Weights of a small transformer language model: 5.58M parameters, no biases in attention or MLP.
Each number is 128 + 32 x the weight over the matrix's rms, rounded and kept within 0 to 255. Layers, rows and columns count from 0. Numbers have three digits each.

# layer 14 MLP gate, 320x128, rms 0.218, rows 109-319, columns 64-127
123115097119097053134092123123115111157138176187147134090117124126120114174111146106150135116096106098137140119138189141092161093208163167078121131074165045108163160117092159111110129083096133
122090096124138146128147138142083149117150145131150113135174087136133159112118094137144130119088154088106127064159130122154141149141155132178185179104111104095138144113081180147127104168115097
129077162139175200128076116148106131187139097107149153125102090149175136108156176104078142154185122113133135112127144098087147108080079145111146148116096113162163134096094078154093128150072147
134134058111173137162111144148094133164146082181171179089154132158154161121075084084123082078132115132183165123106113121161119135118126094098126163109164118075096143124169127099121166122166181
104132089095166124176108114126150127117127135139137109068147094109076189028123129195127165120133138141119109109161096113189127108097115134110118142131138132085108152143193181255103178151077071
165119122157202101107138095137138129152152136141155136099131142100082059214114164117083125141139127238180143170147178163126123068127124132132114152105107115043112157136039114033161154117161142
121144164110098088138055137121143149133177054145175166104145095122107130054150095092087153148143139068112151142072173104209100176119150168152070134179161135073115167152189108114146140164203176
142142157076141162106171151100057144165131080121157125090141113124126147180116090188111093133072186055094133078141114104151099172171137161191110098119074119175143139127079089152140159142084130
099165157119176118083188193108118096055110127173190086099066163119071144087141188188054102200175186122144117129154127103144130118150112108131150087133101160199101071126124139196083140167102146
156096123095100070065104141129107146102146073133114105125112143145170115157108132128087135095141167126178157136134175094190109153220149130115088153155130107160160150136073148154143108115093117
131101143131086089058166112077109112129129121119119171132122079142157130168137117086124131112157117110154090077116127124219137109097132120130149167116133139143128082153071142130080113137094144
149112098101183092062110121128113121168081124140181138098168127135133139120168172113105174143104090121125135116089165104080147120104166100167188137181168179125094159108089120139133129150114081
100099082117148113134132139099173122143139150156147092151149048094074121122117132092086091151079121096107119152120134087094146060195153111088095116083129173159123187162141113108134144155164123
110178150122140163146099165161100052159107104141187108125117133118131196200133104098112124170154176123134167130135116174140115104113102210178071084142154118093160088158115098080172084124162131
110134151162132131136109098108159149116134125071163115104138085102125091174124135145123122110126149171126119162127088116079104162165120178096108129124173113230064159102133134093148150144122108
073144130079106082074155177130138111108139122158112130073129087139145101133145174064085080173168104132134086077159157118158124173155122126121135107146075126163117165140109173171090110160159105
107146136152039081086148163136137144114145092146123155193134147195163125148139044114093112128110163099140077150173196167162082120111086139134138126193132125175073115119114173166078133155151129
128140154109113161168074150079144146073122176171141170184183187101074175120089152073174102076109150191152122152062088078086162129148078153102174139191107130118106109080107097103128148118119209
107085076142177089116163154062128171168142099122116164132107118111132110163129138132148183090109129121063169116111160106154135114154116126093118078153117156173122124140118128196105119067088109
140179139117155137115133098126151078101146104072121023185115140093131114139136155148119128104077124117141151116099170160098115174183160090126045137190145128130107111111102197073079159125143138
155101137130113172071092205097177128117097102135137139126168124161148073119087159122122079185127150163117094075157161097108092150169110112118107154170139151110066124104134087121155175165132113
114096120132124159117146142068146130157113141183156144127163119142117151163052162142139154059137111120228133067125107117171130064117038144065099060131122107154180109170087131120139117126058097
137110091108128164111112152105113142151123130059125114162159125114123170108105140165103105136114156148109115107129113202160118145110056099156153119108166085082091152140097138076136136146120113
157119098110126127152082123132143097132147144106123152176144087101091130128098138187068128152161217102086095120103102169144191116077117185132109164117190172153144152124096192084200044191134058
116150190101084120152208142145149082138131164192110118177118122121143148158134149182099148119080032146134110106128117150122182074123138175098093129138198053112145158122157149203103093131163072
175151052170151153098090111171093156137127090133124106111133149139145154151066128097100061132159130120137089105093154186145104119127154176128163136129075178134085118090134129069155152125118106
166099088202088086060138109082129135094112161128092148110098117120080093120068158086089151114125096118112162141132116100118129129115104166141127076140127059101116167134150099151122090153143140
128099173127161088117166102175135164113105091134117156147110113064180133123145119160074137149077117088174174114144100166166140114155153079078073124115136181143125126061176103166094101163116115
141163193132156113147105083095066150148126111137149146133077107142084097108146095098130137067098137117083087101121145208155063136142140107144167151126146183073084095144135156114122106106110118
144070108109101143159127117148095116110165133127099098082122128097163147128121072153108107128191185147082158157105125138123076120139143146118146179131149184109157122202118163135163116165156123
117080136220183141173144124078116099127103142097116059117104108149103125154164144138066153133171124134106169134078149132141113143102092158168168111151161090146180133138083114111157083103135148
113150106133101112131095209139113119161075113146103125109157039138127146089114071096119130211145144139158164164141083126107118129078092198137114123080147153115129132155151104125118122155130056
092173117133121143133142193098139108119135134088136045110132171142070138159065187070098077065074177097180122112140124110135151153119118154120101133142053120110112172122131116099160075148105105
128078106142133073157202159128111118135147152133190114138110077089131137146129196114148099064092049149156094185138080134130147141155089163136170104169135102189131080168158156151178208132158124
142136128123117247120151186111104168175140118146128112158167098169070116086052082191125132144120118143084147128147064117147179131129165156112126164113167103119047140127176150125127140139047108
160201106077234130130170140084116163152101091102119084104122109111147088120164106092156117145111155135130110074142170134146117119149157200074123105075160170092099112076103066119103185127171095
140078151165130158118135119134132078113190161083141140079125112100107121168079111172142076128159147093110148133119107122123145115213134141151149081139107081177165123100196118104109126135153156
100139125128114062138136143155102138145171102139102151071190053138131142103126082161139150123122111149131199136150155161146195136140095098163148123173108083139130114162135183105081150152113127
134107102125123097172144145131064116117104075142110175129155115112092123124111127201063099147140164125180151085123138097178214159108094088178112108175115114123122142129078144142163137169114071
113162128117174138085143105109069158150082076140141128146115158174186143090110083145106055134154139077103124127103146123174106115171138113148142145161163092122164127124128107134106107100044104
158158149124137107138134105072115136129129146128149105161095125070127135142090122104150163114091144130178138134114142102146178146086150159122136102120183095159149170151074129083102124154140160
161127138161129093145096179166105111149149147097118124161121143095162163150113079139119074120097112107084112076147171109179177079097071076143121140158131049173124171173140137190127137159056096
140107098111198126095165141143159141163189091140185145057100158175143129138128093090128166136116191062135127119128181187094125158083062075139144108115064122156072115126152060151141151149166118
078133110161116060131132189152137119135121076121107109081157121118103103107082152118119155136092172115132159153101097162101141090135161156121148183129145102112140147157162101107172131153118142
101177179153118166097103093115125118123145101157126141102134092132076149129108148101173120104175112139172118080094071111144169128088132109118109191088134190083092110087132129155158161088095082
150114122135146091105130042102099157154178131099107171161149104153152131151127186138136148163140153146202128131162092108162113166102087139109178176097139084123177090141126169072120092173146124
061172128127093082167067119131093153128174188144105116080120088161117181161111177191112137127113155136142080097122153149150126081109162115100212138141168128161184149081145132138084088152176175
085151131101179158132089156095084125109161106065085140160149120164041134171136135144112121092097068125092130115119109171091226093147210076141125151143150075133158158116080104154111141151119090
135130153095140147072155139092115113098054162146067099189101115086106205152125139076099107145142108163084123143119099110204109097118107087182142130178164107155126136083140147100135176102109197
110180057109140084094120125122118140077103141084064152163082181060152062182120159106069109151147151145116108091123178191123132174168116106051165112103166175094088168183087161178122052177061145
092129120107154130104131118085099167100093100134135116136110111105130078118121066117157096118103145114087178199198090118112074096135092141101194099153101126099174137149127160138091191232127124
134124147101109123137101125056181189131164117137105142129082111124118143123140076111169162143138093145105130110068123102108125128109109146152126112102121139141138122175104125140105142078138116
123146131107103102185074134129163165094130108155118070147099160123148126126127122058154132140119140121098139123112121141072149094213139121144173110060120140117144143092062091137072109095154167
125085122076146120136122080070081159143146082139145084094171122079157123148133166183133059133164107115118164080108126216108212175135131154156130188123093067121095101127082145090152121120153150
116173107159137136111212158156150192141140119051126153111145113121120159121134177125147128102115092119143135168072132116124156132130153135118160133129159130105116155126142119149114148139108130
142126139139145118123100109102138113196118094108151169082127134170095183118148085118085094104175096160098138082121056135166126106186103140175131141117161189137169138151141170133151146138142115
093145184098104161156108096067156120192185130130137100138103104099157109147177115150121187133159117172087126094163149115154120167131109110167119137143174128094130147143152183079157154138117160
124077139145110188104111130090065155148151073174171160146173105159153133120140122107106123199161182170121207095131144184105136067190142082087132145106145068110124062074110131090113114152177095
109115175129155105093182095168120130131143130086176128134145106091060180119121118046077120122166103109101171083141167159110137104166157155165128129101095070147146095179196145177173134151106147
097106128121099135170154186108169165142137161142142131125132121110102131132122135075133114102142154178113196072099070108149148133136121103081107195141153075093199151127145132107170088140130149
189135096149084106163122153107123157084129108132093181133162071082120150143115222115156099116160151108168135104107184107100147097143116130119134175114175144096124102232140126140129128115161154
170106131123135111132124141146096125178140106104162133103164096143113079144093132118141155071079167103118118086068144137108119047151143121161180079122161053133122156106131133111163194125078112
096121104115122122127104166121115104112150036208116150139076117117160097134136162122119082135152083123118103129108118110126153144129171108108125120149097106134102164116131147106152127130163200
111135173168170164157178108077117123074113133135107128067147155115116141151118181134159113238126112094137095099115147172091089117212136134100099077108137148045176119167102075105102139109158159
097151124144143165162109131163117151143173141108197114138191142126094135131114103100100142139144137143102134146132124148085165140119067131081115138055130084145106086088116140095103112134155120
122115091151123150160139090081096080152163118125127174193087109081135109096143108138086090129130198144102113204179079100084136192140137157106130171111144200185130131142062139059150134141150054
125113132120137175156155118091114211100119119058097150108207101105188130192105113102131117102147119084070141113141138136183147146148045156173140180148153089176143138126072164136090156145110099
151157098163126154186131115117111122159108131142132110164165079130154175096129083155108075064124183144061062087127109169123139125119125208126187135039132189096151141135129162130112151146154109
137155148096072124220122110173134147116163080148087092068194074107172124159133120169100153100106138118162072125116152137099148143116107133113140122166169135095125115133160146108079097094107131
049127172088155095074126113120102099135124000116078130095130095139117131124100128092122108127120121137160157172093143101120082107127095131144153155149170125128108115181131100091148174108131154
135063083160149155140134175152103113137101160188121104125102086110149157161095107105138136194089132136097133178163093106153063147134149135154090079155121079117161119140133135150091110118110072
134122056080106102162119164166144109097084136127138141119147118131110162160104107086136101064136133101124131136124086166141183107132126129098157154180091103152145093147129134142138045174139140
110208141134146136174135108113084082175124097189174101189153140126066160082200158107147115155096071084127212065096191173125163140180112077116123146124135133063119101099121067173170135137135131
113087152146165195101101194125195132112165026103170104146096111105147102100108131125103130115116081082131090150128153162116106129094175181135159143096157086117146109179157111105117173163122154
077149136129122125106120135130212136131197138127120232112129107136127094156123141136139131151177129042129113111114135091105114151120161139154122088194127107112152141173120175126078112139123148
098177137123164116134132116132098127138104114116124135136164115073127167067073076152125159172116150094100167108153072131089088093129165110086149128107171118161090071097140082175158117095079103
081199096117146117113097132108110122118157108106114183155102157173172129206152094119083143110084152087112123098136124135137111130147118103168120169190166157160096112113171143135158128130152141
088112171102171147127146139125120129110159165114116144107079097116153077087082094094096102108063115144137176166073175123125109141154160174068089115116147133125137124168114122146128119128112143
126174092110106125154163172181147111121063116122176152110137167122154126114126158161089070099109100075085123110112136121053134153171114129081156150137129155168086112105105107095127102121105110
090111122072138089163166113129135189188095118136146122159120089098163174148124168106157199137130145111128081107112152087089191176160143194191169144168131103182125120118123197107106151135113193
132181172103141097155104139150144118167157080094142078100133149107138155125112137154130112076182149143150075111166129180110104163136133101135130138161136144163149116196157178110150137151119137
097140113091020077168125135144108161085140180127113147121105123098153156168100112090069089195143121132133158192179142186152067103137172129076097129106111143181123150088107125125168114084124086
149191155146100165102149123131123111105084111135112119038172142166090093081094141170117132140092125136111073146130185160120131052153143156125160120154166176122097124168158206150116053157143169
111126132116081128102063164105118176151136124144099151177074120132144099169068135139138144104151169129128109110168139154138115102179164147155157131141145105148087139074095133121063186040120159
140159128129162095137104079135139170167115098159127128120101064157148133175088175122107157150079122135119124178083123157119151077162198117116185132096121135138077075133172075086130119141175132
118118110108180139164169193130171124088133169157130169111111093082149098124130113123108090112108128110123135153167196129149068122100166116155185152109136165131102150142089169145058095089093106
107139122146158125122204134089118190138139149153118118036134100123102084151107175206032185114096084162156191077092140076174127126155151219103136110146117155150123126061078153148118142139170154
106127145188152217119142093132125120213140051165165169172115071164172149130166216087151127140083202209085153021149188134136214124117059160184147160099132154033052073126083141176119163121119134
082148120118193076107102168128056116116190093120096088112140104119173087089128157137069077146119092103097128115118125142145124159153149113097205083177155138138199072146155145136115129140047146
180151144130115128176045116144145112155158139083147099164167134144098155148173098093205111206156087122132119138139064122087150108135108104191127152114135111120120128187127094150138102152180141
111143145166146152089107111082118104131130076133035103105126160169131127124082169103160172119167122125089159147165164152116132144156125117112133165109087153109134141126183077068112092141116190
147125088165165161125149122154079134138221117133151129164143096113141108066118111097139141082070188123097108089106115155076177091103152132156091106163137139131174160150110121184102115162101135
184136129160126169143170102186076114129101107115120081146108089057164165129093055072200131046074168088083123162162145102167154152098126123177142116167200162079135124192144191151038124108154141
160114071182106137132088171120122118123117143146118130177154117136117130091090110253122082192155164060107111144114128091115131148134162145131095141144143116185092158118138143116119089135206109
127168140144088104106170125189149153130101125085126105080145132163097111102085099100113137105132064123128140081131127128135101146128157153180096132097133128118134113121145112130116067160122157
098110122107174113178155134120142131186132104122112081094156104128135139116172156090163131131133132140145183144089108169167084109126110162130134120084125142131116111098126108109112102170117118
130126204082068121114113106125119144098103106140157132051163112158086119109159141114103135123121107104135146179100094163116073123160131167195162136174141124081143168109120151128123115160181132
082152158067117112164167105115134163071098075127174184207086154141094144140128123093125162105089144108099123074147179058132132114126121168135133111148054116111142109127120150132099092145117149
109121127135156115153150096074148090169106110068141112113125133102123139111197148106141178112135174093200122162107130123108151095051132148100077101141147130200101167159098152156162122126173149
123124084165209103098110137164127172112041119073217060111180135085114123164105128117085115130183148139161112121087050173138164165135130134140176133131184090170197167177145083134079161135139161
068142093138143122129110104136099148118123053163145104155171106160095170114170110124126154115058151097144169107118111153197134155159113110129156160083162179112109122097134195145122144074107093
087053145119158142134160119156124195103149156148154154108135105092161142138141165121141132114070173034175145126112146108170118154174176130046065195141081184160081178166129119131131151142104117
124156086140121102131117100133146108147142130106065136138109100103123090136080112085141137097125137094098154205111167132143112153176157147129162041106153122128116108148157153101133113174152173
195174137109096087125132156138093117092103141067086156073143138125071139152085106095089120152094114095180175161174119124143143126110055162081117069058110108153126104180094114119079102174105145
095151154145087090165049139090087089171189152094182155162103071054134198168255154132059144157131122175074226048021155147151219066160162153166214105051129108108122166184255087232042133255021175
135119103094195131179136155107136093047139082138136186101154118163113116121170142138132108152122104068103164151048158141126128118123110062123088148079144168128186126078151148130134142061153099
065083183140108111115153095108086142098091087178120121172125121099142080197084149158125170147100118101134107160223131138168116115157100178115116086108154096191133152120102149161153172116130119
179166088106139113086161183089140078135106107120155182143156143129192129131092099081184143083079109118167118137102045122127083078148125150120165147124157163109134123150134125120120134091139131
117133089048131146125120128121117109134125141051154179136127109133134116141105094138118117144195185093161071110149061143187109124159132104145154140104116094141098109154118176170116098205087155
129147126160144090124084143146094165119122125152143055163113112098143172182083166144129065194127145113110138195161106119197165216208066162093163100099127122124147091094091112131078128188114121
121133129176174147073140121052120154134142150132161149091176092092079119105193164127120119166134113180136157098120107145124124139104150127082125120135136156091137128097132114133112166206110159
141160098117143166111186102193070143165121069116141106123164173094154159158119112078104135149103138083177165164178109163116066128087133077157101164123129112087112164135166124147103072090125112
178141119181116110135148102115145135053116169134161179171119121126066085132103118075084131073094104056157129105138141072155138073202175143125126119125156157143118035131142165124076162139104157
122139127130169133149172081089149129088129069123155122133147146131189174109139178097104174138145089155090201105113162054102185111142123153172106140129096149101155103060101131130131137097114117
116211161118182103153128107111095120157111035121100157068109110083041159097170141159169151096182116108116120129109118106108129133160090151095130137168192128126085139096161081169149101124107127
114163090091107158145111121166109206137145123096064181166145110099162151079119115081125106068141138126146159101127092119075087104157132119095144116160130111074148092134106096149112212177116114
125127139109079136156106200056169046129137095172049181128117099062189156102143108107112063017135152075199156053092137100092162117188171122120156108129081111110177117110111091140059153110123133
164096154174186129093152160141145159104134167141140106119092156055118180103125109078163104124204119091153180170162149186152056136103120131129088108102109177105123164175101141139077165147123095
104134077132123116129101158107159101104195163154202137155129102130104146127162146141160182199119137194103156123171100157100129051107141151158171129172136144130134157164113153099165152142147119
050155115131025121144142142139130133178065112171121144110140146079118141156145124117109139156110126113122110100121117099107126124169125147153174100094122120151146093118112116142105147146151101
072096129148137113147095125127128071089108126108073121131185105115166149109054129061168107144167103146094081126132081133127109136083111111080188143070104173076146055159173179133078109118116122
155112115220107105131116146140137135100104078152125124137120102122100165179156125138129144177099133116121136178116137096092124099155151107121161157126093108070167099127115143113151136059095135
096122170121182111085092124137109132106138113139082139167110181082115129127134191121127122131147086098117108084109204098119185111127098145161136160211148133093187094151146112104157058149109096
134123171132133172180161145133133073119146121144088179194143101100127060137174148132113109140035137145188106155186138091068105115168160146109159135082125124108084152084125173134114132131122074
071111086089103126120104162055098174099073100127181133096136122116128155144122109089136132172131132087116170099080167123085155126148075140178125108085167160102170132101115101101067164114170153
062126122169100144106179101063143141157138100145162154179153130117157072141140079162129159118151139105160145079140127147166140119103170177176119181132104070180134108102057137155154169140128125
138159147172136120126177149125145142129132153144118109135037155102201113129093149132113086164120159163180177123166169094129089149178160167074171151041104122117136117167122089112119111154172165
153157137083157042141119080102088115073161163141149187130101135127104115181168199103105107127129129125109110137125084087155138104177181125116098177196091133218120139118106057164131108135080100
091113124092094126145107142093173117151101202084153155082125127075120131126160151120175141113094155130116132147116152108145183168073143177100133166130137171162065142151162039157100153107160123
143149195100140147190136079126154146159136124101124127096151147107066148133120175139126133120069178131136132149177104159158157087170106129112147134102120084152108167167121134118157162133107112
099124163213099157204093102061094161089109156163130121132164096130103107130149086144122072128137163103111111108136132142094113142125094230118142141061119173150106135145108167072153083116150124
142150123108136120164097137173138094102106111156181147132111087132111111100078155150130120132114152152126117119162132232130099155093070154161121109095133073143076103159101170123098122088178133
089130121132130061092152177159113152119119140115067039129119182150133162133117116076071143183142144150145149131130163142131117076119097094115127140114156194154099080191151148057113132158189142
097205082135181087091186135119078115158145093165207139136129136043094137074179118137065078169077109164105154097091170083070145109178170160110108141125201132165151110145169150154158113148134070
064139083148123141103089136112105166083154197132162106110165175147147099142112159067132091138101143156155115117112144203162144098090154120105156168119133142157119105090079150136140118185139147
080140152099167168135120130109101086175157099150148143097112088105218117142107131150107115147094098130124154113090106141142108145130159136166109109091144156104109130150125134091142128102111185
084156116112153170119107187120122159105160119136163142115103150118152172150180160160114156167144137107163111083116094141159092144144083120076111132101168063140202062133144215099119138137123091
104123175131121150090095117090115123107126124144089147106184168133170127136137114115093077098085126122096168181140101181142110184158116121113134124164114148142127136146124157141113186043113132
131181134110179129139120109110041128124115132134179133161175154146068147152104084093178153115157140119109106175118135101120144137118068122128178147145075209120092128120122156122104109148152093
101174162121133115120045115121093096171117127135128137168137119145082123189117125139175145148144084147118154137130081148115109150134157121165136141148142129092138119145125140139143139103131133
039068146088115113160167112083159128192104064070122128152104091121175131127131122183099155107140122150099055138165159169099094105196101142096135112069140127161151120078088158108140127193180191
123091133104145188158137156141125180128097129129102172119148099118120130103135120138106154116171144069155136193127163144137057079116118150121076157142115133139046152152105163104102154150096138
136158131067131148170100093126138109095145118103122119095126156155079159159104130128175067100112131122097129117084126088092091106180137115090117140176130118091105079117146111106029130146151128
153118071136097112112140129043108164131163134110136175151140121144192104143117136107123070087143119138107095142104145069117116092070090155130145178058110182097174153138137073148065139173164125
085119125150183069190155145099146169137181062136139179121097102128088130070135147152101134121214151173112129142133179171129155136102089151167177111113139157054097075118164122094125115136127055
145132119092128113111073144139108107125143137100159134076151142034106130173161140144091125146176146142158144104112156072166127102152133139107157144147106139093108107153111109128125167138128063
124120122136154094152144104113129188080158098063109112177131122134147072127113134097185137177068133112166108134166127157141113131153127197159182092091116158085138101128120169149109124088080126
129165132100104099107081131105161110124129108179155113097133116144126121182081169142172153090116103119106174075115137108065140093125123164155157146118143102123112191180129235113138139185209150
162092185164139109122099081121134134115160131123130143142071098115055158180116130131145124121137098125141166081147133158087135103133108172141107147137144139157136110148160095048111112099157184
115101097134166202214198143112177112110067145179126127163139107156121112138174142148122082148134124144128078110133101139159131129091156135073089085116155177089153098155126110079129126090164152
087149121167114139150099107184160123178159074106180120118078107135133177046128144130114186084077165127158132126124131156110140145144179135092125180123111124095126149197146165078068101130132160
089134084109133110076166129165117191085115108097148144056128122113197125146101133065157162119143152167108064090111231080100138155136116092162189137101141184088106102083097106134120150137173099
183156117143087124105124088144064116093085169073124068090177112186149178129139127116148074156139058136137189132098116173132108121122107107161143127114141149094147056083076066099161139122138143
159153180095085126083138083063119143172164158156166134131198152093127141139143078128096161137123073160130139068112132151075156169111130094142141157071106179107112112130095091170118099168073088
138091112131163138206204110129144142129170093148132087140152100098121208173109137131110209103171151164142133152078197119132098108116134107082153138052128072125062092136146095161133120108111101
115140128173153132146096179116143125094172123108146087112105131093125103148090111054073145120113115077123096119129136122127143091078059103152129128103112174057111107168103143158057104119117108
122131092111193142111140100122092080137118130146093087146100108096154145156110167108107135101152122126174109079116138143180135101160145139116173090171101123132131150121075156048095092107122109
075134108165142130117091130115185104147106103134155138114158097162205108089094158113134120132166144099132119106109121142088133143163131214110144131111057203201120146128085145103094139167107092
080077144155143113080177123153143074139112125142098193134105107193170172124135114097114128091126175151103129150179097135118144168151136172126132061128142152136170119144113123187103157155144183
138110100129135146078155049119152147127119109092111180069104192093126180134105166075122125119172139090074115062194094141149188101129135111139154108117142103144079096109148134112100128099140167
149088149150125115150155098144148145144138089101125125126204151123095142129148171119111105102098210172134167153168105126129125120147108113159061136129160174130133175189094126099192094132156148
143112119147161090102100180130072104162152118150066166088084112142127180088189108110120112055088104050208124103118126103148163032162151111141153154141127092080062089236082126128099126103124150
119199149130077093103220112103119052145154113154104118204119086175149120133142150194130155077055149141097110119092140098134148185156083078111110142141142148168194137072072151110128124164190119
170184158205135173190082089083098082148087126145078129131126137113143159134117122180157112124050100146151146148118160105133139172166175187094129085116108180114130129102107124161121088074156134
148141130155164133084121156177135131195108128099092187126135154089149121160151155125103126088127126192124106162154140136064148094142162151149142185167151172113126163073149128131109108119084119
189168094174066165110096140162145099086130110118172161108126152044121143120083147103092093119131084077122142078153157164135161088135085100100102175168146155189109095189116109086163134120089107
063146100184117112143153127112135157108097143169156126076151115180117165099184164108112118166144113146121144160152101150115111119189217135094146147172152170115079094111094131084143108201126122
118112138135121109236098097046158114106132152110149081130160111142141165136169106091102133099140168116119162105178097112116125098142128103123138119092152159115140113101153175094175121130143166
112102137119129146135118122096133089075119176094151151108098124103145131167134169136127115145142136111144113114115091135130114092134145085123135115162135167155073198172120215083095102121162162
098139135090167078106161148125079129135117109112114135136163122111157065180150232112111123106124191105135134108183127159069129124151161145101139164147097169144149127160114125107149164129122164
197134128128098128077132123089137168175127067114175155180202148078117128107185164130114073138107168087072130185146131135098159138143123160114139136165093142148100074090107149059158125182123065
093158108175143105095141148121135122131166131102118171178107125130171096161170114074100125141158126112149118091137157157146143060096156100153129156149100139101090116187128080096152175068141100
134162126108162112162108195145088082147126113114129139169133162100130125117055131090088166137165094145117089079104127118182198103164149111072201095146071100173139157157062169091124147096074105
145077202126144137109098105140188127139177109082096172103130156124119153110144092091094123122136165147133037115162127068130107088114130102157123118164130153132118129152101144114126125151190077
081160114124123115101099108145112123080124131084140097197160102161182126156118092113185110101121153147164128174087126136145118129130143126157161204063114191120118088128107083126119173149107123
066133116099129150160133086108125097070131135101110108161120163123114100107102151095117189147097101109131109118183138120067102138160161092148135135087203125121165098132184123140111110158155172
084122073066102110127130137167124091148127143161120115089080119137161154101114104159096101093110153195113203153159123199127123130181183118132188108153192146159132201080116132200082077165108136
077151129132065180198129089114147151146124131084100105087101122128170142216066154136144099160132205139111108109109119118157114132199089138103156055116076161130135112164108189172157142118096090
143131056158191159089176171120105043126179107138131135090203128106091099202175118119075148183152108110161093185140122117106140129128087155143142126142105099134098163149151156129107112100156159
176116134104106184141159089066137113113147115137167098181165097074120115130143195168157121108064119138165176165150128108153064117210114116171110167133196058138093034113111207127134133201184161
061159147145099114175070121128080090148146148134126147128152088142124092164140133120176141136176129132124126156165103159114156160138110118178147176168106076092110103188097158137136083134115124
192115185126135163113096132114107167167163155142128149130088123111183192121131160114136135146118128175128160129183116159126107113180151103198200074179118108143155130141148132138085198162106129
112148134043111145100061115104141092105111114175092130113157140083122098126133116078177066174088108107068138150189146139134202122145076161175131160131147147124090144148131122109073118137171126
119158124063107116102154144100189091098091076150100108147095125091123122160136126100147135123128144095148119180168095130133130146186154169122184086183130163128177167133153104103123111146122046
060122089124142115152135145244056115122101145082131140177118128090106126119060211076129139139159131111058073125175163124127155095136098141117152136105143155137086155110127154092113105108158080
126103145149137091162137122109133108112130180120161141168116091131132111177177101101137169162076127109118122162177133071077134107155139125161153113196113103063065171168125113169120147156131131
164095155172122073174100151114129144113142097142132133149157119120121107140056141160140156132166171141177170082119115146096130139112105155074087114096085146128205192180083154141126161128126137
125139114099135137123133139132114110111143121093193181180195171165117114205126111083114086099129182110109126116092110108145112059164098121131097184175142142141125106148065099119103117133145140
158103152152108120125165121091133121064147171085095053101093141101127171113107160095129174154097160103145157098150092094137133088121069145124202143117135073082069209132151202137133162115112088
100106106096176153176090157118133141141188117172122116112106146141073175164138168131126205126135116139108119089126168138134201135165152119051145157162114095161089135141182153129104092099099211
121075140187188117094123070136111128171158155159118170102105175182113144145039137134099130093150152112111158161057137024211134151120075184199170114175074150176126160191141150107097111120122093
147169161198137109137142138129089099091171100123200155086128110027113143087127071123160132045094116153071107145179070086146127116222110161123126136096099096107167147083138174119105142133114180
117080102063146097154105164144118151155084079104114132180132100122107157157143169109085099174175107159072135108169069080141118148039082168118127138083123104115057154127133162154044090098088157
124146097134102117153052160084118142051113106171106050157139127131159145113123145088115141121144173157129141103057160080124096118170106105109157153179062080101111140118106164092161188097106132
143100106063085128155117151139151123134160063195127151140105097124112086026114135166117148122110117144152146141173147100152135122148107107122146149109084145123106105175153142155079083140137087
114079043153183083120129104143101088124118073178138145148083117125101151161174092116146118121133104135150106093185110138162142156105146134133127201160175086112143157183148155100120150124111125
184137101081160097113176132151107112065114113129129126146111143096094165148134114154119123120137094123120169162090149097148184068151119137140141133120084002081103111139113163093126125116194111
152124119124145121153182132110101154112073116142123167115163124124034127117161111130107108159097145123140130105085148158117182170134108119115183107142116165108146131166138134133110128130118049
143144123115161115132131133096032144158135110091145091187149129101133089125089071128116127148151070128125185134128141106142136078127153102074086123180072077146169053140127129102190079089060115
066095082092155129124142177107170144138174114133071137105123097079132104128093114115115085220161131130121161167164122069157144105123120093138168087081116117182146119147113124161113126143116112
115073104138123112129141106108073091103093188152146134110102096129150086091100111117132227159117185127114133169159111128153079085160148152113173065109168135139096134116111220114155126142173179
177146121170140102159111159116168161076164165130181152105153138137111152140164099136086151081129112129188064129099124135172109116133113082116123152136159103170091096115062162075158109170147087
083102177180225220136131109098163169118155131151117110082200129128120121094115081134074161117194154133129172114108081183123118179116113105171085105122145147063092126127125175117126121153115108
113136099096126150134138150177126105097130073135144112160125137139065130136077159123129127163118182184081154140127119112165148125136118149136128085112119203092144081166097134139140116124119155
133175068139139065131088123089119144163150168186130121168154143087156124125106146126112109157133160063149143128135161107114094141132065088124137135104055179129111089154160164089122189112075126
130192130075142191150086130157068083178132141126164140119142129101160160086117156154157071173053156131058149099127112085179121067134102131186139127115157107109141109212124161147123119137149146
131161185141107091104102125137103129180119057085117095176073115135132156109130114097155106150144109134075081157163113168162166173123175082159123096114122134081096203118099099145098148189146167
083162167127164079082112157126106148102102163162169141088165111161185148082101202122132131182179106102107144085197151152142113109128103155055103162151121110104145074207151100173149106085098196
100128116052172164136183097109143113130156080167124085193122184158107112200067130087102145113122139090087138081134115179174156092100081153143096125165182124118120135176154128116111092090118125
099092121145153168184144140134110157117158123167145159128056106157099119124100111119174148146109065111179108100158133107110109138118132112114103137096073144133109150149120190174136104118152150
094134150174124134125154087191095161066109103129152082112137134053154136133095152161102118125105147135168144110127125179191114108136107166055162175146117135142104158144117162142131149145145154